{
  "n_layer": 14,
  "d_model": 128,
  "n_head": 4,
  "n_kv_head": 4,
  "head_dim": 32,
  "d_mlp": 512,
  "vocab_size": 1024,
  "activation": "geglu",
  "norm": "rmsnorm",
  "norm_place": "pre",
  "norm_eps": 1e-05,
  "positions": "rope",
  "rope_base": 100000.0,
  "rope_fraction": 1.0,
  "qk_norm": false,
  "attn_scale": 0.177,
  "bias": "none",
  "tie_embeddings": true,
  "parallel_block": false,
  "init": "normal",
  "init_std_qkv": 0.0591,
  "init_std_o": 0.0591,
  "init_std_up": 0.0591,
  "init_std_down": 0.0296,
  "optimizer": "adam_variant",
  "lr": 0.00169,
  "beta1": 0.9,
  "beta2": 0.99,
  "weight_decay": 0.027,
  "lr_head": 0.00535,
  "warmup_steps": 493,
  "schedule": "wsd",
  "decay_fraction": 0.71,
  "decay_shape": "cos",
  "final_lr_fraction": 0.1,
  "batch_tokens": [8192, 16384],
  "seq_len": 512,
  "doc_mask": false,
  "train_tokens": 156000000,
  "steps": 13007,
  "dataset": "wikipedia_en"
}
Each number is 500 + 25 x the weight over the matrix's rms, rounded and kept within 0 to 999. Layers, rows and columns count from 0. Numbers have three digits each.

# layer 8 MLP gate, 512x128, rms 0.163, rows 265-286, columns 0-127
468529487451497470494487485484502495500484543488504518495490498519524489517506504519536510476547498470507475483440511466521473493487538499493543507506519555510553513489493499477490502509455507500506487518484489521442476499519513525551459534520482521480506483528477493500507499559474519541535490519491488509487453495442493503519494488464536513468527469498474480488516544485526510530533
475484555453535481476474494476525505515485486511489475532446541529510458473476468477500524517495509493532489468504510515538476464484512518475504502490515515530493517467484489513472528555490532542508510471448475470472488455514559528538493513435463476514498526445499520515492518491489485515492449475485545486487493519489443489509475518454533524509482499499451533524526498493511505484484
489514483479513517522505423466478478518477483512511495506513498496493466517537494548470498482522489539487483494493467522484523485445537470400493527528519469455531499488509510502496508466485539570500509527499509534516509533504507485523491493518477500453490507499499522473517463494498544524543500481505507479492463500498502552479522440488516475451482490516474494506459426537474499489478
477481508548508475481526532498529504488524476517468419526485531534503517477488499518514454470499496488512504515546483539495511482520498519472507527508474512516478540508493514453449531535516500481559491466536496483474496481514503502483456486479508453491503507489461487474526473532484533457471461507501482491541509517520484486501494485464479510458542508514509571511485516493576503476483
480514444502470513486482536498515537502548525500530493446527497463489510515529493464501500512530489554517483527500504489533500522505465499499510500494439480505518480477529470509498534489546513487503488510537532509550500546525525462468502503489513523441441485516526502478480495474511543531524509499505509520540489503548508501508513484496511529469478492508466508496500445487491491503495
513471502499485477491469485511515457488457483518516565512486511476483499505524497472516470513480513469497466516481515485506480518441508551442525530467462457459466511493522508501485487465526480460502493482491469547546501488509480479483495521476521529488459511532500519477510479493535490499506531522530474479498533510486484553523479502465475506496556506491490509517513520519465490464454
495501506465512494489551499497469519506465477546488535496520476503536495534504470503501535480518488549493463512523498492504507464491517486485483495482475522495471512515519519455473514499489507474490514485429513502449467471517442494518517511464498429477510475491462500478467543548457540534517485523533518526517473483540512517485517478481533519484514515511527489523477536506487468483541
499474534499482523479499520511476513543480521483512496452486469533537503476540445519492468502479518521521512511464504526457490496552513477489509463485497464493502535509484518535503499509488503493556526515466488481466497507519503481528529515422468549488485533514496469518473527525472518466503490489517521467491533526510464464470462505491508530499488506560483525452520516469487473512507
500517511498466483504488538537522501477498512481518496489521511473468489525542465462493524513534535521507509488490525497516524512492531487451494507532527542455493526503531518494496495538551479523493471522511474515518467501531514519462518509501528495447505515486518514470531495488471520448510556507546537497532486520510489550513454482495508479489531523509485503493546519518503496506519
446515480510482525504522511493519529538479518497486546466483501471494520496503503489498516515528506522536494522499507528467439493488492515477500425507525509514535523496514517471478458513522478531565514467494523480499538477511496499498490467461489509504506479496522474489482496517507492528489476484523491485487516470500461502458508488424503475534511501477501498503500547514489451496534
482464469505508456501489478510462484509538496507514518525492493506495524504492470503493515465474540505507469483547511516510512473477531514515533532483509496533532506488471455502518554494513490518550513482517518478529462535512495507517511521539528474523504542462515536485509454534451520470530486496505537461491495490481478522470498502499479488509507505454490487514514438482477509515519
454477514541529479516505469508488475495495538496502519536501484539462541533465498478501483522526526506489490476464489476488437463495511489505500447472500521470470491534484474500495506493519522495455507478463493492504519498515505502507457499511474492531466481482476532527500531522515486507500528557498494496490515533486476489535493468483525517479481481509519533505473475558516533474443
512464509493489526505522468525513514458481496492493515503520475502497486514485512511531485457497525505516497501506492509497526482563486534515490504487490526519453481485534509471488493478472501512515534474536494477468476521512501516480517519497501501482474507484488486487499491534531482518506479489510498484517485512496511486505530531464492492488491504529490507539523496522506506481528
544488493520482476545537476544549488455493506506483496475499498512514527493442531512480428487497517510516504445465502524510527476465536526482548525506482518510481523481490490496493515518480533514455501492484492529511521483496499502498483495517500495511463476482473512508487516483466484461540468488550478474478537482465501537543468523506491476522469469472468497498464453516483524463537
501484469492480476481494495491522520488529537509528498558529501546495523494528481515496490497478553510497475474503534483517504514525501481506504518517472493480462500494501521478470495479550532515492497484489514506486474521524488468500529535462520498464474510508448499528464485539530515462528501534502532473476510480516519509512471458533509502484549516526503524480503465496544459471462
501535483516493501512485505562517505489493524524489531480500473531489520498503505467517433552525491476510539519449517511499449509465501480514546493473495492481466503503522473495465466512513454473546478518462500526499504501490491462460516454508509500496520496512516509502513490501512493505536493540529490496533540491489487504494464508492511469474491555558523506539545495516473540511519
483503488489488533476508488482454517509454470515514488446469533504524514530532511431515516463509560502462436492465488519474512502444505507479503508516510473442535514519537533458510519484437502508533520478494516488473464482509519494504504501497464496501481509487510477533494508520475535524510484473507483506487480517492499495549510493491512491499506508513469533501472509552491501517492
501497495456518498462558495501462496489481510528478488493524517498460477522526492494476493516497514529462516553517496494477460510519508486499515521471525483512514494481507539517480479516511473514559484515479498478479504506532479528468495504506506470463487518467507509474510503550475473491485484504543518518489516538534476479490438485473494502469516526508509494474505525541532495500494
495469513446476472515497484488504498493478483504542522489543494499495472495531501468524522469542515498503478498503503465553530444456493503479517508515486516464549517510498523509512526507512518476539499558515511464514477505449536501465544553522453490473477510494525504470484502482474477501492534495532520494506491481530471488513461482489485505538501487493499553516538526512527547503528
534536473455503495556517523510518479485515517504510450491451474496486516497530513472492500519516527510458527499555523486511501497503513493518530506466495456501518475502496493476525549470494494484491496506482496512473496516520523497464492480532453426500489499464485531498482493444498471501461500492525534510504496492514491495509524511491571502477506452507436499511483541522477459477530
515496511481485453500485451527511510520529497493473495508532509501492512518508476519467550470471485456527521494518519513512462474509468503488507547509488532507506502488482498493480470506498544524464524462503501478516498504558503489528450446535470474546504525498504553484525511509488468506489459544508519476487498472466445537514543527495485487498490520481514488505503511522511497470532
505524512507486491537492508484479511524477445524507521498504490482481523520510481461495509491532493512470499495520545522542477486444519542510539512495540505505520464507468497487521472499455501560516443466537526496453521527513505456475513519495454511464459529455538484552535504469475501538520517467543486497508525490495498489513459466510532476487525449479490498511503518473476518524477